{
  "rope_base": 8230.0,
  "qk_norm": false,
  "init": "uniform",
  "init_std_qkv": 0.0186,
  "init_std_up": 0.0186,
  "lr": 0.00121,
  "warmup_steps": 554,
  "steps": 11885
}
Each number is 128 + 24 x the weight over its row's rms, rounded and kept within 0 to 255. Layers, rows and columns count from 0. Numbers have three digits each. The size before them is the row's rms in percent of the matrix's.

# up: layer 11 MLP up, 320x128, rms 0.118, rows 223-239, columns 0-127
# down: layer 11 MLP down (transposed), 320x128, rms 0.117, rows 223-238, columns 0-127
# gate: layer 11 MLP gate, 320x128, rms 0.125, rows 224-239, columns 0-127
up223 099:110126143161163086117112154130137131094118097140164177102131127057141119113111131117123122121151142091129133172140134080135106117114145109132143133181120163143136140164111162107150131115165138137119103122163125119144127068125104117118149139158083106115139126110076124129127154137159135138143154114121119167130175119116153139150141116145090106171081156105112163061124138114128110137124
down223 101:132139107116150167167106156105106150114126116135117109129089134147169114139106060077119129200141126099104127121143109127110128102141138146146116147163109115150127156170163146138167205135115116108119090119105120115144107129107138166100104132118155135110151089087110122106133109134131160149139104130139148102151144155141165139153136112105139177111142117079125163122118131124142148094115
gate224 084:159108135126121127131151146138144164124089131112106124090142132166155105176129148137074102101156155129130131119129094126082090132099191142117118150118152102120135153147114075139114156114108136146164104163143096075135097111143135115095161155109090186125150130150147147099111118137162121139134122107103140141104114122125094145105085142126108121123108110097147082108121118106097162158137
up224 088:144138103122152074095077126113112106137128098114120063099128146112124102112134110122141164121145140087126134133126155124158169106124110089119124150157145128128153118137137108118106112094174161120118116123138156101181143100116134131143134095115160121128105085147123125170156118123105122121120156131140096127119145079092184092086132091113116108154133164152080144141071128133109119103113
down224 086:133124064135144125135131099135112077104151138105083106102137132136184133131130133098142108147159131151065076139146111135126132126124158119134092120130141106121134135085121174102180155135097131108085130142104082139092127109140131147130160136155158130161152163101123112145069127106142137162102108116119145160138141138108109139144137138140138114165142155124112125146165149129148138192138
gate225 090:139128122156129141121146135151103132149133080095148138104108077110109126101104141106120139146126109079145096152124117158098154202097116105117101124107152166124093143150112108120143128115121115149142128098114109171152114179117174106116145130108166125148148113153172169105123134117120124127134111121139157126128065083102113117143133153155172125085123168120083145124136111124150093140103
up225 096:153132088121167097130100144095202110125144157148130113118140104159123103129141094154122101104113103135119129112139080124125086149118124112105148135162140131086085116100151175154116130146124131120135116099161127137139138111124162097085155168089141104095134114168132146124112131151115140100140146108103155142128140084165088108088118142148138173133100118157127096118161111146122148102173
down225 098:131136100109156138125120060173128176141130074116126107131145184136135167141090106147134122118125108130138165121145116124127124094160124130141164128137190130138147125153120145163161097117120150134118141153162115149164151154113147164139147133096136148112097137091109159135081138124133110111090148137092142101066167104112158121141103126111112149113141141092120103139125093146126102167123
gate226 105:127146106127107140128112108132129132110108111173099103127148158150122164136115159071137103142077108153160110103096133100084120114113161107166152143123131142130132138115132095122166132099125108153132118118104118134147123137151151095139121160165135086129131136157078093126145124116107102106109095123150096111121155100109163080118070119145123122104154165180115148150126118073119140182129
up226 103:148152102106122136104125149139128115135125105118129105135156147129137125159122153178097131135124126111144122161134115166135102107119111124150091109062109133138099182102119125179167127085117136119126096114109151144123064144168126152112159119150097132125134114131103128125148138136084178114106104105182152128171144164135122162138145121122105155118133124136160106103088134124086158138191
down226 104:142135092132108085165133108107141108121161175176092107162132144127132146095180111113108103107134137115107148109156147153142127168128109158165148124128131148116096129138113131140122113131112128124126233129126139109124138111136153127135099140139161160115145097148100140089104147127090119114127110116152121122158134123100135131099146110119160117146161152124161114072176093148174147137143
gate227 097:095173131158106170140134115146173119112091132124091120144148129102099108099112100134167126158128122132122120062096088122114159135129104112141154127178138138154156163118173117080124123124109101121145093125124116166113127117110106101148102144134139102131132107144120091121179114125148081114118139117133110131140160120118142078081164146132087142149121143127071129115106104087142156116115
up227 095:162108132123143115165168171175094128120141108138093108048106108108123146132104145154108139129143111119143116107120119077145174140134124149141152090121120133124107090149100095153079114122161148111122088122125100108156143149149091119151167151098143107142140095130153109131111144150106072145106109114131120174102123099117121116114141151146124152101116153114113143084121113123094175128113
down227 096:136143153144112116137108147090127115140163130118114156142143122147141109149127138116114140104081098116091133123104133107055131155116129106055149148180103165111127103103151110122121169163147158124157117149121120126086150147063156072112099105116137126134160122113129121120116095138152171134136152138108121145160117132138130200104120111141117131175113119130130101138121106119108091133141
gate228 106:112150171167117132121104115138136167106102147178127126137129144156095139132156137164156127129110130134086116103147124089119119138129161109143122176145103145143134103100128129116126104103120107131131126093108156095067149137126122097157103141131085147123091160137118109140149116157127148122134129152102122125105115107176147128132100152149092186102082143177195096094128101129137170128110
up228 097:126086105152154075151144119124084147156142134133116160099122106142108181155097145125097122130156108134102109162189161164157094128154143130130106139119118163107144150105147138101118148078116119134140127152106078141108140124140154113123129127143104134119113136093142120123086142129127175163139107112113138133138111140133105164142155158122142113077070165135161092127156102142109151131088
down228 095:120114118129126127119136081162160114128135158136116139127125092119158090169097145163151098111090091122142164163117047115125147098124141119144154139138084100145138094122109153141134121158091170089129168125128146112104124134140106078138129145131163154135137148168112125131145138130135118095120133089147115136130115131091120105077191119123140103130178118135099112092113120147105146159141
gate229 096:136067165128155136157153144117169143119133118099133131130116134158112136152149117102160091154094118093115132095119117089133130149133095117188114111164106186138124103097115133167150149102113151125095088062150122157131119125151144159137113126138103152110139117122123103144143158147150148132155159112112131152153137143131102141155100157129158118182119114136108122079087104106110134091142
up229 097:128114097155149120136110104106155121126140125144099152105092095118120131134089146149123112082110140159105110091131097128154125105112120146147155149112086106074132103091108144124110170109156162106123115107139099128122136148123136155140086148161095117164114137181168130187088134142147125108157107100114080115104135114123124088151136152121092126156125110092124103140144132187157163136132
down229 098:134140129132140148116171118081127111096112136130151133099145170146163186130130091120080111165174122081159187119151138142130119102120124119161109142111108178128155123135124133111133155135103147072120153137175148121158136111166116129147140114115129142120102150153116109145121123059145171113142163146130128141096158125118135127115094116139110129127112138167162139093162160161113104137109
gate230 095:093179124108128154137121105132147111122164096098114106129146141151123180099106140108118119122146163110108087144178077133114142130143082132115138153134088155138145165146123143130168117143082100155122122132135136161127113104136180101139131163132120163105139139141060108139129130110086145151161130129107121095119157099130081102160144158169138088130113168128113107137121154142112122131110
up230 103:129124150113138142151102126114153149138120133113118142135120142122149122152160100151101128105135118139129129099119163174109130131106126137147114073159137121126153156063100066111126138125113133137111144106112144180151109133122101177163100106130106149123171130112127149101205132136146134094118158125090122132066180159148139142105095147115144138097138115124148124080112104133081115142134
down230 102:116123160117132116130125148074135172190157079118112147135134115150097138139129154146104114133114128124128166149153125140088106144133110114169137126144144080126132178093142120129175140086136167143128118142084136107160145142075141082095124112145147132174121141122108138058140142113124131148099127113083104149125145089154104130158112149139117148088130107111121128134173136143149106129126
gate231 101:090100138100126137121107104139128168085136097097141132112092125134103080135084104125145127111089141097142106148168095130158142147106108127115098102114091104114145121121092153111144142096144087124101107117113142119138123129067143124106101082126105131121161156137141122117175127123126070150134079157111129099132129081119117133152171111146131109141162120140161115122121160165121089089146
up231 101:099174117160121118116093119155114172142123078115143123124111097137108089142089109131141065114126101128163113113171160084105123125152127154132098119153141116139131126140110141171143182130134147136082127118116150100116133106087137122092154200090111133123159128120119128093094098152101121121142147137117125127104135133136139111107142147091110157148131118118166137114072164120112143132168
down231 098:117115068135158118123127108110093118097164097108086123132147125145183109142153138133106149094110136158103149157140114158111114142119139139119145081118128084110120129148093161107159149163128146130122139126120145118135118108131096125168151121045139115137130134097127134088078121122161129130107153147136123067149143113169124140095128129134102110100093120164124142161127067133107140126103
gate232 094:128074151136114152123177088154121141148135146102135125142127133132119161118128105167130134131126123138139131101108153099124148123176106111113168123163126157123119114150126121110103065093133107132146154137174167083116106118152121168079086117125126106096115146127071126120175130149163130099088150148139120142169099081103126114138133128178167116101116099129147144138147142151103144104118
up232 100:122127135092100132154157106155155160107186093124137165104127123141112152108102121149160124150120117117111113113118118104062120115154117152119145099156121164147092148140114142144106100092140102162086175153104136123123132092147126128119106160139122137103124139128113133162152186130161146148112140136097077121123144154131107111139137145168135144159138100106107098162152120165110115128056
down232 097:142127142180124136141170071127124162167132143139190085113168095136181131098150115119115156171129159138139147147139137098147161122111134087116136160195135138137118124131138150105153099133110124126144116137136091104096102161145094108134115104126148151120107132114128093136189131126148137071108125147134120138136136083106125118140102123134166143108128120132119126114116127076128173104138
gate233 086:141141165126142164124092116107139071119126135134138091110139159103122097149163089083165123154125135136154146142122119142118124132152116084106168115111158133150143115123146175124108127147192151128111139127111182107130116119133165120116166125129152138119107114116086044140168142148136144086098148108115145150133121122149134129075117130125111162134124126170137102085134087135134146116138
up233 090:108154152138090170147137136134146136090155151119151124117110133124119130166112137116146114106082123146130101136143121113165139163161110138097156182164161169141151128177150140100096124114131116118068070140164123125141145099086189136140109086120134155144135134137146110115112153113155101163125096113096114127139122156115091107126141179103143127114117138173123131118164148113145136130099
down233 090:126137141120134121124130128104140092127102135100129137144158167097231120129119117142139194140148151163123220113113128089115137107148115106134114110125139104131085153092154136145139118129143149113138105091119124107146109128113083124122135134096115093107171171097122103160143092124113119121107114137133158112116139138167094097137118095138099136111125106124161158112109123127110119120126
gate234 100:132160130147129135176163113122093127128134131138141136153097143135094134161129097113100099128123115162118100112114091150121096096102135137169123126098106165136120099123131117170101148146041126115122160118119153137094147116134122117132108085157140102111140139065158125149122144142154124125082164123150116119176157137170110118103112120090128150118104135057128128131136162142099105123116
up234 099:109129142134139167133134113139093091130080143111131175091148124137118157128153107123119131100107149071124127123148115114139109140123128163120156110126107114101137128129128100136140147112058170101133095168114145143103118106169130111166132118128137120135142180107158164123120107170119148161159124121119092139154156181170150165127150120137151115162110079115143117142110123165115187102141
down234 100:119112167140112167125179138141124116107093150158136155113110121102240122124160102154136155140105130133109201130132142105150166126113165138181116085145115114153134151142182124120162111167106108143109107108149102100161108122107116143108115148110125120116120136129100129110153090149143146102139116105136119133116088123130136133103113136141140132141129162152133096119142114121096096125119
gate235 096:114138141106128091136103105166159159124094124150133102106115142103105083129106131165155081174096122120169126090123106126094123074167104078098109149152147140152087160115146112126137129106117143102115121156156119142137099113147085122097126131142153118114121155104100093145122117156093113122129137136163124171120122168161119116093115113144153133116145145157172087078127121147106114135150
up235 098:128072125100140122125152147148140164124165174067128107084172141138141116103124121126153124073111114123173134136144145116102149165127123150134144160116067123131144111134114101116109093122140133119102117139120066122153089138142125085127175138111174110122119127156155128119153126124131154134093143124118143096131118142122165150138072081139142112146126112100137093136169129147104095117145
down235 100:150114083116141148148117118148147145156110149137148101139142160122072087116123180138088102121086124105160069145152102133146151125134122129116125117131145110139119113129095142135121140130079110085148106116163094117119134127114160080100110102086133129128135139121106166141158175126144099126103152148103149124097145158116110131149123130134082154139146115115071158113141110169168102151166
gate236 103:104106154151128124166140177109144082116159115137118142108103170125135126127143099103150112148103118142072099129143165103133127072122152096165146127123114144191160162111099143139173127150120137079147124111160147132117149111071137154186111131155096122136085136137135137100110152111115137128106150118151144126101137131155148139134167127099114123160138111156096125130115180110125157118142
up236 101:116137153132131136101146099115130139108144187130148096109147085093126116156161131160108120148155150172150145140093139095145153135108101116131159104166134118139115123139136136148140177112127156126111129103096120146086115116094176129110152147121121141134102142127105114141168114106183154102111089104183157136091117114172103101151096122124100113143135140114106111076146133145164147103173
down236 100:146133114119116126129108178151121108128115109103134128162115101172022153110076138139158106099132126107111112097136060148147133145115127138090122147112133166135119110105123114158086109157105121170124117144143151139144123114101161151108098131117145134142115138143152131106141138133102088121152170149104125100143119151102127115145129135146127133100129120071110122169122147136164085143095
gate237 111:142135142104165129118138072131150127162151127148149149140131150148096123133134149181106103110125093141123106126144083132076157095164091079111117158153137143125133149101154131098155089152167104173138137156087111125102116120140116118139110126146114134111098124096094146123125175135104088134106144171133093110137128106099105128072087105133131135141105124096145126106116167173110145139125
up237 104:124132085133153172167107124095132114124169135094113175096121136167140080110125114136120144129116139152105126125122123085135168150147128126139123149080142123142140107114150147160114120179136130151104096111135094132131115119155141124103151105091147125153155106131152135128136148052115113069123088116145159132082136143119103106164150160104120076117109147176144131104126124099140119091126
down237 103:165117099169118119126129084150116134070087150159115119096156100104106118132135114128118146070132146145115112117094122168150132138179139098129166140176181152105125161130152122127106126142169092125124112110121130156165147127121102141137134139150107137131107098152099095151106128119167125118163109157158105119152109143107092136140104108163083142122083141102082122146145167142118130124124
gate238 094:094127139170164115133181153078162117132134121121060137147099143108122108128160120137160122111129135173096116088081166154111119133122135125114069096134091157165130144129114162160137147135126133112122151137106099138122142116147082191134123115135148142115128112184104124133138114145147183133121098123139147144127128129164122169153118115115141109102141114149165142093142121115143152157107
up238 094:124176152106106146132151124091114144148095116160126126152119114103128137143153132104128144141134137105110121110102117078096182106154132103124109107130137139145157163125142159144109128177125162088086146089121087167102134148122128089121129093128149091121197098095095122136123114117136136138130147095174125131140205131139154104164127102125135106138159147107114160148154160133116124134137
down238 098:123123125118075110187136134168076113093120133152126162125151126078127115084138158129138112137130120168112081169126123117145126142149116087094150128096128095110160096160137120133125120165127112115139106100126132135076092139124100139110127137185099175113110121142161143153087120129167125116121149132143140106144144143125165102138143166148151145131147100154142103110134090110070137129120
gate239 103:095146132119125129127162156120172163113106105172128150131109127099123179112136132105124131148094154108140110162109103116129093099138151041106137114124105133162179138084109135073168095146112123161074117146130114139107117117156107147111135122143084167115102146130087101146132174083122126116134159124118122100132146138139131119132119127152105089126150113150149134107135142118151137103096
up239 097:141144153134122077081141158132131089086126134154152107121130110167134131137152132104082134106110145069126136116138119114114140142128133130127139115163097140073125172113105137141152156172141104121098118105156090107103122136089148135082107126136079189138173136122107079139131115142158121151130142132088149107092128125094147122113140096112116137104142138123121116147180127083149100108136